Weights of a small GPT-style language model, trained from scratch on English Wikipedia: normalized queries and keys.
Each number is 128 + 32 x the weight over the matrix's rms, rounded and kept within 0 to 255. Layers, rows and columns count from 0. Numbers have three digits each.

# layer 7 attention query, 64x64, rms 0.156, rows 0-63, columns 0-63
009137173069117071104076119110161148220096152042160133148035112111076129100113119090139050036198212036156024147174138124165066149057049097134108114181191109107110114161147131054125095127139123
187127093177149146185162131154105154125093178163149120090169137095135131133138158181086175108111123154133078141115110169116150188130150138165154093096136100172122137181103161129144096122150119
122133082170146159183169099159078143105137153180166115119199160162121154143107208188101129178062089150113187120131136162080190146181135154116102096089091075204156174195091152202110130155127132
214155121157125119115137126154131111063120132123080133158143148120173121172130102131118178172100132200128189161077098157117129110119176134110171171101115156115107125093127107147129168122158142
060125161098113114064120133112158124187082116074096111122069128127128091140156092082182146061170169103146094127086113117190049133081059046141144153164137165047087104094143106083162103096129097
057116130129109155133125126137077166164188128132222142068116142175099130077106163156096117156122115088143104107128161120146174094164117160106011061142130108188176178194129206154108053129108139
118109131142165098150167081164140148112132153106134164147185090152144170143117128142062151129097118162135185153210138097087166142163173184077182164103136059248175154153154093164120178138172137
179088169154154131139170140126137062076105122146046088111123132103091085141188093137124132164128106133097187168118150135152095126179151064159086120155138085074089120078122106164154135144118130
148150106134168131128091132080109185123210124172212164100102139201147194098088133099077122132085102132136095121164146117082158100123116178095082094137176125197190173156111172172100140130117105
173097088197166149164134127113102102125112147154139097186138090136105177127082185191086134160071087120125152115133173131066159114172164188084173085103075114160174167112159155126080167124161169
142117167133099122094151150104119109127122127106075079180107175062102089120101126110185134133120102121111131141128157113145109198101084177160112104170125173077104155114089098155128164198111166
133094146088172106093159067119143108110075127098070134183122121038126109172151067055220125118162165131088101106127117098177071185075043105184188180171153175084037094121083105097111138105056096
173180081171176085165073121137072219108133181167191130081154052156127152109089172150059145116075171093177175099175087186113157065126152190063089070097118128144134167154106172132116142067139123
164132127083118124131102114106163098119132134073093116159086088060113150117141156138093098108135126154132082138109132174132149125138129125127173101136115139096162073098145073137080143140183125
107132127191105115172171143149074114138133121174169148089158128209188118072129154167119152142082128119173173138134140101102156115124135159096087149069108097140151153110137213132200143108116186
173188084153175093134083161099136200118158146157172115152123094143192161110088116105088172080105207126189116123192082132098108128076176156102139089101141126166183130117094102080112167135169101
176152106137155140152133114115118121128133134139099127136134112096179144160114103131090130114137173128149116148140130137132155125108116135138138103142126115098127082127101124092128132097128114
162174096169135136177106134149095205089172114165220138085137078200166166114073143141111101125087141092155154085150100170096147078123105153063087151086140121157155206189145110124117183112140100
083104109176115121145104126139119098076164141127124166095146120136109171123111130088133129129128163131120101095163119127107110118165111151141136121114161170159122124120135163113100139132114196
144194139138120151141112134098111135137145107157134172162168094114140146101127162132104155180105147141145061108183138157104160094098171162164116113129146131149132131132087180077160129132136156
144118164070141102139121122118155125143160113099111130141173090146180153114157064116095158097115165126149116172163133104140105118101136099115164159117157158144152124114143107082167167097136112
153147163091103142137121102162129131104131169103098161112139094127110120144114129100182124140158127128117134104126107124127120117129095092136135154071158150126090137127132065096108172105138129
106093125110117147125149123129125168115153135122143097120146158137137129086149140130056062116147120129116078125124155135124136098124143144100122132152107163193133125162195138155106093162145166
151134101120160103115122145126150141120109131119139107086106118095110142140118121108119107099134104101135158152128128149101145107119112171135139090170125160161110126170108098162097106131107114
164145119122127146118091109189143122095168158123100142098133120089137124136118095101150108084139182100118109121109059145135125117125112109140154168103130113173157125157122091089121164152145099
124122133139108149127088118094128120105113143132127110114107149120102142149163141154156107170118138145112121072100096169145098101121145105169079097129112120142154182185126137129152119163141143
173161109132136189131118133156105121088121108158150108084125152118138152159113136113127117142139173163130120140128110140138137111081161140135149138141142102131108136133112136147092134143128115
116121104107122136128126096082169128088095135128146092141132113123146180139139129133099125117116141162088117099125150117114082096111114134135137103155178123171158120175151116109128148112102121
118149122109113087092099106120165127133137163172139154072136178092115077112148154128133117166110131177137120118098132159130148139186123163136119160137129120195154134168124164108169129152132147
127111127103133146178155124117149125140144084112136138215140126163172155126134139170084126124130109108128112147135180101103153134127150133107129137171142152120099128156154163168123064128145106
090116128129129146102093122116093176123134105143150128138136145142153109191103121136133094158169147123080130115057117105171156070161132115128093102158126153156117146144161132159090139179144172
090109159113114128122154136107141147136104124142167099155135143142112127107150109105126101132133112131079109126124122128101134125138125129134104139117114124131103137155158154145126098165092113
077136186093144103095092156138192144163131077062154165106071146114129133128118092112154113088197174086138048144148122084140108140111097094121129152150139125128140082145133109106142084099091115
102174149101123122165122104122186159169107110093188120156070168090144165106130180131110116087150164078148074168128087113117126189107096141176157165112137079116124160172141130102135085138154098
056155177079124142082126137143207160171120067093158145146058158118138121128143107127172103075183161087108068136119118072171125179108072103156142170139129103132088146167127106107118075128131129
131129114143132082169140139129130142139139137138172103130124114153111110108114154137141104110076133097136110112139110180089152188123109173114099105067110062136142161202102146136141144169112153
148105121139096125112133118109056103068117176175081114088168118100115100130134155135122142143073070186103156084132148150114155119177203156105073088088115143158156124099103134183174151133144164
109114145062121214118159131122162101144101117095111134148135184087129177141122071097118132153234120165109069119102140080200089113100083013141150168177155182123078084097162115105147097115155087
214111076172119057096131163132088125071118099154100138127196109126126103113117193142099106137087085125090161130188155167056165158146230217092143091080082105153172155148109128197094196154166149
109138175058118134083139131152176069075073124081062127129145158075113119124164093102145093121166101121062112126139120097172121136164096066193173141114093187101098081093141080112145083127159121
111158141086076181115184117105173146125090118102131091188086150125189103179140039123212139080172118134096031075035146073222111147074035000128154205255146126094063121109100146071185056132097054
115151129118164077104110105138111168110177154157172139097175103173150157126134138094129151105089142120177131132153098125114136081072081161083109186106157122150104157155151155109153147079089128
127179163150154083116113095133087165127204120147133212079138110184161109108118110067145122101095102115121146100137091163124132085087105132106098216061156156148130152146188155115156135059126112
185140067167157160137095146074091194109140145197174109170195080174177174118127159167042144145064123122194128197216156142073136145122185158042091041159066109155182148155117196154109174113113151
161183101176151108150101156046061157144184161164146127102163104197216210132122138142076212128082179100181109093152095140099175038085149145055116141097139112114148198147126216125144215064109162
146128202158170156114133126033152143121085098168125108204153075107139186153136098119043158132157155092071081157093109146102133069103164136125124111216166131121087151115155122120101129106110156
118129177078087134072138088157169084132127085117100123055100184114085041123168096111162100173127111149105141151118156104106132152177125155206140124122136162098125114089096113120175087149133131
176144078186175152156122125091058119150178105238180117103173127196169172118099096136007117084082124096127108091161114151141178077096118181065074116127112122142200153136168214168137134073102181
121110124151116130159193102094193087161071104137130055133079171069081110160123122170106104139140114076060082130072167134106154119102110126126106108199161088114097090109162171102106057167088144
149152114136145108117090141085095185123113139127160162179183083188173138138110123135109138114117116146155163113153125152131104128126124123101156088137085126129143161155154142142136150109130118
079129121080133158149138147088133134142117146135110099173115117119087128162086152134126142122117119160140106163145132133158141161160146089162109119127112152159161099128133099133149137147140109
147093146127061108164175149138121089143109113089123088137102127104106103115133119179095081140134122129106088156136156129094140159159164118153156087166110120122118073101137131155119102162112122
139101123150069108144127167130120183094121126128140111167112132125110127160152152137173082139135081159127106103070135101119147157123184110131138153073164144137149136154137127133182180099175114
093152166157146142118114104109127145118124101132101127163157131114110083089170134151117159136104143124113163176126129154103106136166150124154128062113091157091162135129192130127135115144140162
118129115153101132071087102125143154121092129141150148104153139101110153112122127182164204143140149143136170154127121108143139140116102145092135141126124148158138133116090093080150133131149096
109120168135080068206157130130134135138085124130125073129081119163126100092139141181141058137117120153129132123101184152053133106160183128150141083157108116133120098124093152182138136147087149
136124102112143126112146072148089127123114154101130150124112121070094154111101170114079050153119116130159144145202115130141118152121106126102076125128121151125132134116137110120161165167160135
129158122168117135132134099104125100151130109162114159122101100121114134055148168146087130143095188043130151166139136172100119147106101209097068109141129134085134119107138169119139080142117114
127114158167112070134146166156127114104161136141170164084117136127084113184122116072184095141123109106102088090116116136168157098101069164141125164093161120163116144149116110124116121153127117
116130153106115114077104108168105113105141141110078175044097120104104132099102137076187143136139139148150170128180059118154098156130070125174117180055157155140144130104100068094140171144120127
151161153141139071168183148142127126114116152170139108128109111127133081183164184182097062105061132079139158143119130169109128124176092108126108095095136098116144120164156122141140124187141152
055128080137151172124137075151137115099109178128095189089125123125135148151137111048141157146144145093194173152185114126134100149114097123160117148127137142129171109098129136117108124119055132
140154126109139141192150122148123124127087151155124122155123081159181150119079082168152118115145161121136106155140087144116123107159118097112130161113141114129113136142206117120159148100112130
090146171170132120134145138111140155121137160171150079152112133132122153138120127142077141127117162102131153141158092128141137098150104147129095113173130114115068128118107166126179114093113140
# layer 7 attention key, 64x64, rms 0.15, rows 0-63, columns 0-63
096149129089093100139125120121183075158071136123074137184124122063138135125086080098138150159152181104109134159102119119181119124149100174123140148117098137080089110072095126076123080173112113
125127145107114117132120142110129103134104137103088094139123119085121147129110131140110128148157131140092119147121118130149122096146142157149113091147131150102107122112161116105113112150130170
136165103184152124131091107117076169066146153182121125087146121172111127146134136158113115146126118160107155116116113168104124092136119107147100070137159121152142183162121136166100126122098145
147127133156155152146139147121119157124161109116166133117122119200166142123169153118122125115094086097153127057164121114097147158122139092113163130093123123162177146120134112180142163110130068
094125135046086100102197123154190084198125096088093139193089170103130156123130110115125133111149189118148113191129141092127109148132111104103149161132127152092069077122103122073135116158154107
092167093181142105123093089084086169072120197204102096115178138082130151134128129100125121130141158158088171095113087156132156086115078095156108077150110122140108133119103102140074140130051198
203152114142214134105106155116137206078131128115101186073139070196155111130100149120130143126088091142125161145164107209068083097128129114153139106106179138110107169201093116150082159080130108
113097143043063097128132127157134103181125145092137144161090170099117129120145172138148133150136150125157102138161153107146114144116141147127144164112085095157111071114155141132174109174210121
186131103199169144130062115084102206061110171148143164040183058162162117159086143123112127149115111138105158054178101207135128120162126116178132069064127111131117205132102121138112134107138215
146152142133156105178056165102097166114117143140104166142118113159157128089156162166099152127127167133125133194162126163104096124111154163178101138127160121092106128128123163120143107148124086
086113168085039173153094137062162073126122138081111150128086134086115138085113028102132114153192171093111121147130156126185140167143117145168119124140118120074077085103099096054164068117150134
099117138122079131155151111134147076160093132070140152137115132148116133143108075104119084147181114092146064130095127099138114134118113093104144148113143151118109116060160110043138119145153096
160153133152126100105078134122085171056136138150110125129132060119182154136143176148122151103080129167087155129179147168095171128153166138177133131072114150154167179185141143174138152132105178
097061141068102094094181140121157109163113100100101096192143141083119129092175073135091167103145120150094121163147170141148124135156156159106147139140093184130130087106146155109125103175124150
174195100189198146160117117152068164113202078207158150068133166170121113120107243124138154132076089078138151079160105163127138101064144126118048121109195088123187144183117134151146191110149110
140121133092108118115073148122153168114127104121111161119129064130147155129116141141131171115116138186088137148158139160119113157128179163164154095052151136142140153177095135169150134117153142
101216100141146114189100063143120130158149136146154153127156146199143162102132160120098166110055189048218145109169091166129122144083115082082096133087097108168144156085142150075166166055130107
144213130179187104108101110178130171080133133127146185098172133219114103086151176109133158151067152099160204097171065194070092099136170063089161137085176081114186173156136120148117193121113063
143195120136147104128084154154127147153142137134152155036137102184045086121138139109121137155135182123118134137158123129134092118166173163117128151078136089139119103064113134101151110124071143
095100127136112105054107088146108111104106145110091124115140122132123049154130110096148165122128143160092172152141161207148094126115186131133149093165121122108082113127100145138161168090132149
099100158113130116133139109156138102098112124123034087184162115107134151187125128156114154098163093134110134112108109124142112155154119148174163142159111154131122198116160082173112176101170137
109135169109121129062138121147125120073097113078076146123158144080123132125090144085161138163198111119102171112132090101136118092177108137163166128094140152118117162099088037149104118109103153
177116133128167068145111122068167206100115142078128143192103113150157147218166070173130146106149102169073144101072169161123151092137110141168154169178116098128107067127179150120104147138131098
144164141151141119140101114114173163072114157138141133074102139095134109108100124152140146137144109120118127174113152194138089103126103144130076099166136102093097135160097144133142087117096131
110152179120157137134135099178136132105108114141081124113158154075150093125122161110175171126149118098117145140115152153158104142140139089201114169150190144128151157076094091196153143138118121
124108061122101165119112160144109107199136144184135168105130128164126141058135133056161094147152138151132153115139111087158160117054076170125166140118156084111101147128111141134116135133079106
145177150093157106107137149173132122115064167117080106184093184156114099090139105106164109094110123162121149151134175165129131158119137109112142164153100088154168144118078151160139182126091091
140103121110118094107102131081139143111070140113118097138140145144071156111129128135096111126153109142118095085137108112169129121142114162134174158119136101103147157140150128152127179111092147
160137116145136115144117155188106103136158086100177144074108152117172103162118140159117150148098108119121134145154066097130118151093136118201109138170156138139079101170145156171138094131096172
147103096167133074173074095041135128108097187144106141169144098150199143149132086111122097087171166116120121110088133154112139157113103145104113123158106080102075129151193150094100119109139138
124143138142120125111099165067164154179132091099094074160154153185161085159146102111156131124097146154109123143086189145085135078136165107090178153170139126128094145144109153138130132183083083
138101163139136142163167160137115153181139083137163101166087145168100138135164155197113145122121057109096106115130168105107158140112121118051165176132132109149168136134167166157166176146123106
154142115138085153088140128154069119131098113155114102159138123113138100120140118101100126154129135161129106100134135133137139124145111129108092122102109154146120107116157132123111126187162175
128088136086073139094195136152154035135085107045105145118069132107122029156164097127131128104141128190071159151083167093123111133150159147117114139112108117064064076099122164146129103170124089
145070130055082140101182135133136048142065105045097127152084131082108061161156127109146151153133114158048137116146169074138130121137110156114112138151108165097103078128141129140118120176168112
091133146141134128118130107122150127106125139099110131116107136121106134158126098118147130092150122118111146149098103124134099142120163137159149118140122100131100152133127087159141109111170112
146206105160134100179100128107108194091159138195141106111138145141114157104125174150134118162106134082183143122160110194138133152145146130135087111059117125162157127131092101104140150096092134
097099097138073138093172117121074112153150093123135081126102185064115055116123135135149128124176086167122096094108186108127157139145126156108092137131113161162136083162135183142078117172119144
150162149141153086165140110092119120108132134160110144101150074163123136100145172196113115129090143107155167153112090194096086152124154087156148141082157070121136154129175100152134167104146137
066102082083066180065179088169103100188095083153146146130081204064125042118098188098112154131158077156118086102091141120159112151157107161143094090109084114159156102127176189171106076210173119
081102113113081175120174105136170097189100078074168099106112169131121124185129093117125097121212077119142105120115173085137145097102116142072134130142095127145119072131139156098156096144160114
153163168160197115164085147141098165076128144139094143095128080155135133117119120166133152102103169095128134124106095201093081166105100054115144165108151093102144192127139081107158147061129129
156195145132219070167110192146132221000100166175143122019185088150107104094121148123182110125080166122151190100167101211126085092130108074154136089070147144122125204140103104131126103100130138
135161173129135069144108129085099131084118142153086132155168086150172138106134107142124165112087159134097183165113085167119103164150140147179146151113131075102132192111142099158132196117135107
146166163190152091141084116116130189081116182168108130124182037141170153103119158134143147140106177146142228154145094172119109136132153108176122123082126069102107193136117082136141170098117091
142081118122100136140165058115143101084080123127090109238114140131159118117153097152166165176157150169067138164108109083151121141175150127165159118161077144105094109093191121128179148176167129
103145094094135154139116103174131125132169138105182140095081150121101131166108121128110096135144080116170093068127141110133145113110130131114101077159134144156150077150118159136145077096116165
161209117134215077182091135080082205066165140177124105132166095230118126092128164135108095115072183123163139138153111182106115129137105127149121110104168083183153169156123140141126181071167105
131121168111108135117133141081129184166088110144165114155104155170135149166124101155131168098131103167109126084081176155184166053140118117130096119161074098162160092116127213109146073166161145
154166060183190108210088165182083210154220091162141168036178150175187101103104125097053094104073127053238142131239096138073142114055076127068103121070178132165183164139089154189074155079101079
129073105147093125139179089128157052080072156092073090198124111081148102182149121213143122138193146191101151130097119103123124222169139118153173133145091141126046088148154083168142119117121125
147142123108152151116103115119092144145110135171186105152115101186142168107098140153060134116107083133115083072083158126150158084142103132073088131155109133165179125162207175107129128144173123
150193130086106150141150130190137152095116149115095166136159111098150106188110114059148100141142160138098109121156103123107144105136177118126181147148158122123072107151099071144171160098120101
161187068118162130069138150093086137095137115158139073179141175136170139108173155145120145096138160122144141127144146137152152231110110076103148129135068102103089098128107107147168092102104094
116156125037104107121133100145155107059094114088087155149111122122110141077161108072138122151176204179140134136138086111175112110150142094182172118141092130132094130114130094132175175175118141
114135120088199091136111151058117184110118138162195114181093100185187181144119142158075155087128123184162085115118081093146131098096095101122100113192149106169139138160167166148095096110127084
148094122095097141140161069166146150180108136100098111153106065114130133107133154149113096125113137146145163173109107149093120124202120115151179127168146156112072151134152088118219156097122146
132165136041133119068070186099140184097097157115157100159101125151138110149153066132128164104130203120135177128101126187189103158146143159107116102170076118095102146104090139115208113141110131
139107150164079117166155103178168142108110157173139126066136124104057081161098139086194153160111104119094136095152146154110167095186091173168112147110163120120183126111107101104093142184140132
113140086153110175094165094171107096140134124164128167098103141124060183081150196105180095132132139139124109148121105089086123160139084163154124141115147137112121149103164066124146131139100147
129125127124186129140167140117157202126103144167111057152140125096178148160142170179147117127105098132128184113088126160090111112184117108127122133161113087113136130151123091134141130132098080
072071080166133158130182121095106060124114117128131152104114125116074135108115140137151124121126192160091170131109132137072135133123089123121090108113134150130173129105105098122073124120131219
089099156117153095150118148116155115126122089070087104172118155095157191159137113136120158119139134115144140186108103118076058175139129125149143132155153151145123161174084040120110147120088120
111133164104115045095100133074140181155087153105157135143110124089134146182132091118151144114136144160164176117139090153138115117150165083155117116124094131114102143131108120113159126118130077
# layer 7 attention value, 64x64, rms 0.17, rows 0-42, columns 0-63
129168169165113123100111198183138108130086169120179114120128094135127077126091115110172151123139134102122119130108098122148165121087160124155152173107094089124118144125182171173135120186129094
096139141100166091088163102142129131140109112126114138138119081127159146083149098168123170095151119119156127098114077094093102103174075112155147144112120110116112123076149109134219060115104091
166088215140099124173148069146156090133142198143169102163157089142160116086143093131072055182147113143111163086098072052157152128169142153102150141132112173063142093098089134128138082101103149
114121130188151170099140025193191120145092189088158127139138146126152145087074141149151139166115131123095176140120061115125118098178166146125200100104120125102095114126120111131205129071122194
146081165117107129118154124126160134151119125090107126141137119137160086137158110091133129073116110185141139060148176134097124213126120127103186159110180103145178120137178158146218146159165082
116062106098120121132113150087122161144117084142123119119113173106125104137124113122127192133111122170151111055121129094117139152145076173107156054065158073171137108127095079128161138141178111
171128128193107096168091159084117153151123123099058092161119085142143082102131144133131136131146097160137126087133161174125146167153133078177117083077216121092108160168105132129144126185171019
135087126121152185148094098160164137096083146108113136092136125148142136099153144129150133118128172119140154125066124130145138155208088093177159086123131107113079147113082112157197094080110108
122096132112123067122158246105125124193158057115092108149110132150158114147162120119050125120108150110127064098166142148112136159169109124114152187121150136146141100138107145143106126125155079
101167099050145129150118108127105169122162149129158109118106188069140148116120083092101071220141169114155110152199108112159150148137104157055123145114125094162115068144073073127124148148152104
143153149109183137136128120154159094108123136121165146112144171134112137099084103147123117112157161121184154194169103103153131146162144183134114089155165132119121117145069111116105152047072080
103124220149168115093104081154159126129136170134122053150155111133134182155120175154099122129113115136137116160123070126186121140151105161140167140119170157128128107103117147159128131104117161
129100064106079138123150168155093101101116169158126117122122122110158111130124130138060090126094072154105098097150142164142120089057086115114119135153065088122137139121129192116089148151144177
129102103095142140162132149155102113181112097118145128100138142153117069092137084111111090147130111164151130123155070096125078104163153107145119100160083051088145119063060104092120054125044080
172157119148152135140092081164111139101121191135135113150102156089111161146058140118127088194146156130054132153115106110156134096155074096158095049140180145127064137177143170109120142144097131
163110098116163147108123109094124139091111089153163138124153140118144095093131132116126114116141152075126135220143123072103129132150089157061123114156062104146100127101157133114084134120104106
137078152177155038157165161132112115172128113108071102153087081136095144102193115163110107042092120109139117122127113186098088126118098140118148202175108127139144139092181204126171117169085151
155185094112128181143084077071104144145164078139129128186156160125112122124183148081160113190152117092108157052109196090128112146112106131131147059124119103164135110132158154144107138127176150
123141091143139138111091089084125143108106186123141120096168105119088176135151098098124110183135095165103098097127128136145067088138095096137132040149098147109083148114182127111107131165126093
144142097100101097116116147100110170118101171134127080112134153140152089171086130044086052130131116141123070072164119130116186106089091111110119136122072150134114151152151137127098111171167127
080115167134149105126137126137146132161119093104185178152133108137190146141145122129091155100136166117157141176186148106118127156167143151117154181141092151139155128103102130105158137078135100
133131190132144168157109129160130105170138161104112161159083149063113149070107099162136144147171166091112167189123103077128136170138094114175126119117179096064109135179098127111128106077011079
160127074132183102111139130140137127093093204169101070120141159131153159116072149148102144157111102117085109105104052137178117083143064136126092101139134114087105157146074156154136100098112180
111158136172116127165088141104145092133158052086114159128119103163096186079174101121116180181144113074152121134079137164143078142123135079101135154104101175101133150092187105153164129122159128
097135146127108087130124055107132162137116222132158032164136136134101158096126124103144132203137111140130163096126110106165165098079149161103153159129102215146105109099131194116048130124155128
140143146099122155119143177111136113107102152172143127157084057171121145153093116117134112095148150132127140117121140112119119119120123065177090119129163148090097163083100063136070133114095107
135156115124153168119080107150114138103098129131100139143125154118114136091181141138188192162157172062119146141065102127082138118186083160117107105114144064132135077117108117147195144132150089
112089166180132194077204127124127123126067092138084114109084056150146166128147103193178234093111134076112163119057136151090093097172111083196146106115137088100128166080227199139242081144176157
113103171121117096166190131111112126154118081131122125160085082116123092184152114139110170081099094127090129095168146135102129141158142158134155161121097147095162129106138183152110118161159160
128128131153140099101113176127107110107167198149108072166184152117132042143153140106088073093130084171108119107150151111184180134094099163132123143127073180143105130131051139104058118134106174
177145069129170154124113128082095108093132066121079133149132089134065148098151151149137148134144105135070136105113174130111100101110154103128087100157113163062117142127198144135077119150105104
141129108097092142079122162210148135121121198129180105115162140103169093164040105102124113080141139171142141107121111132109185136127114182125155115103054149151116120176125104107117124172136125
117137159086151117050113065207138115113046111116130131142125149128103133094184132097114169122104128149112118152135107104121153091115091141130114171128107147180124105152094136154126191081062123
141105074154136115141112162118157126140093078142145135090151143146099107110157152093216173154141127144117151153112203098113093077120160157179162172150142108127093137091124175107089124090128081
081137132137116137156114116109157145182094162120102140130090118165106105128190092137135139050146161134116164087070136184154107112138110085121172133079129151155093169071184136158110111138144164
165125068124137152127108182107142120089118095160110102113149093149097165105134187126112148179138150113112118194113144098076119141170178122150096064158136142193091128097098155113110092113139105
125149156126097101096087100134163117120064119148191179101136185146118135098201160053123190172110163116143116163134138103144093105142093174121149181120057110145117137109184215134175154142154182
103115131148183140118140108122142089115130100100081136159134082154096143112107135141063133111162112170160145109162166126122173131080133095123093140122125111079128128156116153075095106083101121
105150125174093149183142120114124102205164140166129116150115079076104142113057153151101079181178157104133129088136097150167179101137108137070112114120148170067136092119108101062016106117066197
143101127126126073097125139063122092134114070163079156144087130138162108159140131121159174150111148151057121169137137130138122181111154123175161160126202047111109129103093093079082095139092132
107112134121133180183122074158132091123128124102149115144170109137152166117126095102103125125149141177171116150165147153111086135128129106109073161167104178112140105147131065103121124078134081
113148143141149121142178087035113144117199111146112152136131109102145133165126153115108091196108121116127128059104175139123151154168143039143120095094165164077126153106132132126168127159171099
202167099145165116178105177197115122130188106097124109118140139117132141149117123123213062199144092131180138081160148082199148156145112128095147055082148170081124135134114117204146138137144129
# layer 7 attention output (transposed), 64x64, rms 0.165, rows 0-42, columns 0-63
112117172148118160143081151141122116138119115109197133155134138077101052094133110093144121142093078132126142180137187116137115145115150181093126128098133117114124153087154167193117162195088160
160083146140100067196142125065123105128113110077077115125129046140149149098156121177141128121119116125114133103145127097102134157140121124148195115085144118084071143081162097120150127141097160
142124138151126122147133180114184133157121089147162113157194124112227110114139144183136088119158089137109116118134145101179177147183180106159170092106082140102113065078078125121115121058079139
113111127127171107114166061150156110114093187099106156146138152087056095155056092072144143131043152191087151143112097133026113142143148154124156132087201128108137101126149166126102054125117111
174094123103135147140181161127165064191148088095082130119133141144163111106161125113104129059093069148118090146152170128084130152126127120101189150121145110131191163151159137163155120139117115
184075096187162102085147171152171149122154115165089113135066217199108126135159148134125128154151109124140142067126126144123075138103080131149155101112139054086119152120099098094143117202182099
135103164168087106132128148097172095165146044135110142160175056141169099135124192178135134165129165111160148099109169138145146144177141122148114072074138097076117236135126104161189130084134147
110095120168097091156143163120152126090127128164124123088140136175046126112166116093113091143094141150111130092142123085105191199170131178142164134121163169162104094157103159206108110118127175
132139062117214150100147167106150063149190076102107114130092115165154142137144123128109111114098086166137129123129188119154095088110118117126082197160127183119186111099121139108066117121122111
169169057121176165092114103171113122122105229134172190061202156143154150175067042064131134164154203145189080165155089107093069077087078096091138160147128059142097063131076120073093171108085048
133154141136156106122085133111127107119090118158146191113139046124182164177127123113145120088156184099162137089134101114139169171101048131180165099107160115173116052169099121100120129068142123
128131161114138059148175116099211054125125177102097142154135099121124120099118130140187166131103093157091139140129165153139091154162156127120122120104140136123149129140137145164113150115154127
082121113150135092124130108113080208143103148128212176124089097105143134165096147156115132172167181131116096136101126105164158135129117077160099141154132116135116161129153119108114148112105130
090117109225144131147098164110035153146076102097170129109120081113167134174125088153121136170163189150134138089149099097105126106111157125163117127151102057132061077103144119111154073123052111
121186157173154138152073071133144165086151172196175166165130115089093160169094145123160133175155216124083179151122117141119139125121125082149122087117161146148108114107121163091112148120135122
130118142151082067127111110144169167133125132183067124084144148144143147151106070135141138118093136126103158153102156156149126150115093081174143141117137107129103100122154162153167102148107165
043124100112127186149089081083144162115194153152167103093100072067133096053132169119137075103168096203134090140176160087178152111110145095089056199156138201170172150127165145102103166121107104
123202147155083174133094103114145170151173139157137109132153132141161131160147124144086099127175177082158144133146133159122066149095092136141178157137109109132054175155092159152162095136180135
115158119133102102152079097109118187112148162129188136083184105056070192127143117103113161136147181162104087109099109142143096100137146079151153078167136111140094154084147138098122121176172145
120157108116126117093130129143081241152110149161228115151082162122059119170104123125121072161132160147126091134133124189154107091117099101119091131140132111118107169101114144125115114183154147
157112112114124105126124166096183066168115090070057150149159128156176135098140112111117156111088084107131116112152126119105142121128130150117166147105101119120162101144142139125115121117112105
117111129121154173101135115169143081106160136182029127109154234135071119129118133154144150150126132157123178123118156128134110081132150161153163143160176177141124062137089179158112114100132102
100106124198114095080126108099120174058085176185199125140100096125091190149076116127119090162127163159089104106118129128172135094160098148145062086105145134126120150148159132133122122120148155
037151073185088113121091092108125118102131122065140138085195156105111178087108146101126153184161117137179095171122151088113132170083145111099118170138120208130124143123178120127125139062147082
066221145151068086118148095096175210085129205146152118144130180109108119183106116137104117172070150122129137144156110161204101132109129100124139104095141133132108092100096152114085099143134127
101098150157089139161112178100139048109141117148184114100134093107118158084187119152144180122109142163127163117125164096177189077153190082101078112146152179155113066103123099121106141109100159
108073114164145096118103109152120123083115119154061110157104184143039157094126119161132099133144157086133147125109139146118139166176132173137164155149130126106122066113065204199151131142133162
076105180142067122170151134050120144176129058103141081107103000162075181058136190144127145103162136101104135097163198099094125120193136117141127116077162175085122255075177089165167122125093193
117121141134147157141141131086152101133155070095133103145152083116171144121108132137117107082123084114091134138173163045120109136112127094123137104127117184099159163086145093125076132111109160
057160153119111139137156131068140182168103155194124142176112149151175151167114114147105099112148187175152114105097107133241125101124083133135112107098104142190125150135144094158095105176143177
087130133153096176164084074130066157105144100148112120101191081070104172085115166165107114107164194123099113157136156119098140156129174090160131112136140199138066134091149096156108146080135132
175184134098156056137128173175175111094083155107108117180067153133118107128145135119145130155077087119110168119119147163140118129155129145127143140100111150086141148146173148114146106207090182
119138137107138119123115069185113104089087134151132116152155120137075183121135150159127102108097143161088146170162123130095136135142109149140163136178134118149132090130078174083098136071048154
104167128141108153124091129133059194100077143156147133142146149180177132142099126126162167155148140166142162159155125093129165171108152131125180090155120109135074162151119129155157149105150149
048124144133132138175084099123187150131136092144133174126103120187076106118130125143131094100108147143089161146127097105161154128150150095099145132107127144161128235093170113168094109162125160
140143110172070132111127157170102180124094119122146106137139095145163121173116143110160166122150144133148149158102134131103172160107133137102160085113066096121137093156095134100125113140195112
080072104123125067124202069131135132124063151183112072129109124114154154142073152137112141164123119207124137192158116095060117192116108183108126143136158164122128195111159158117096137092056099
155098149113096122129102156145104158150117087115034156110088084136147132118097102116150185113099145176142107089085091123173139137111156117102123070077125149179142130123131141077144136061124133
145130131126165154135116138146253219102105112142109125150110124071193100136145187193126134103142080107165081126100156097083160132169119050180184113109157163174232136140107144124164112122096125
093092123174106111081118122144098092160125120184083141112065100110127127159166103127143149108156154154153187125159155147144147122128116138159120049100114141191154043110118147162132142156131153
165106121128103144123093102117112094144096085092111166166149118098163111103146102096059131097119121087120044130098118123118153118117126174122112140140100116142172076175108203121132109109174122
150154128099111080102138104134081148126159104119151162070112077061142157131115154150109096153127097111167115051137169159136127105122164144107096068061110153085141182142128127136168161145169175
176162195159115158153153148095143112119208129095180152141199142082147113113097138134093102132121091077149147137089108081079152173099148134112114131127130150053065139089099042109146104059142098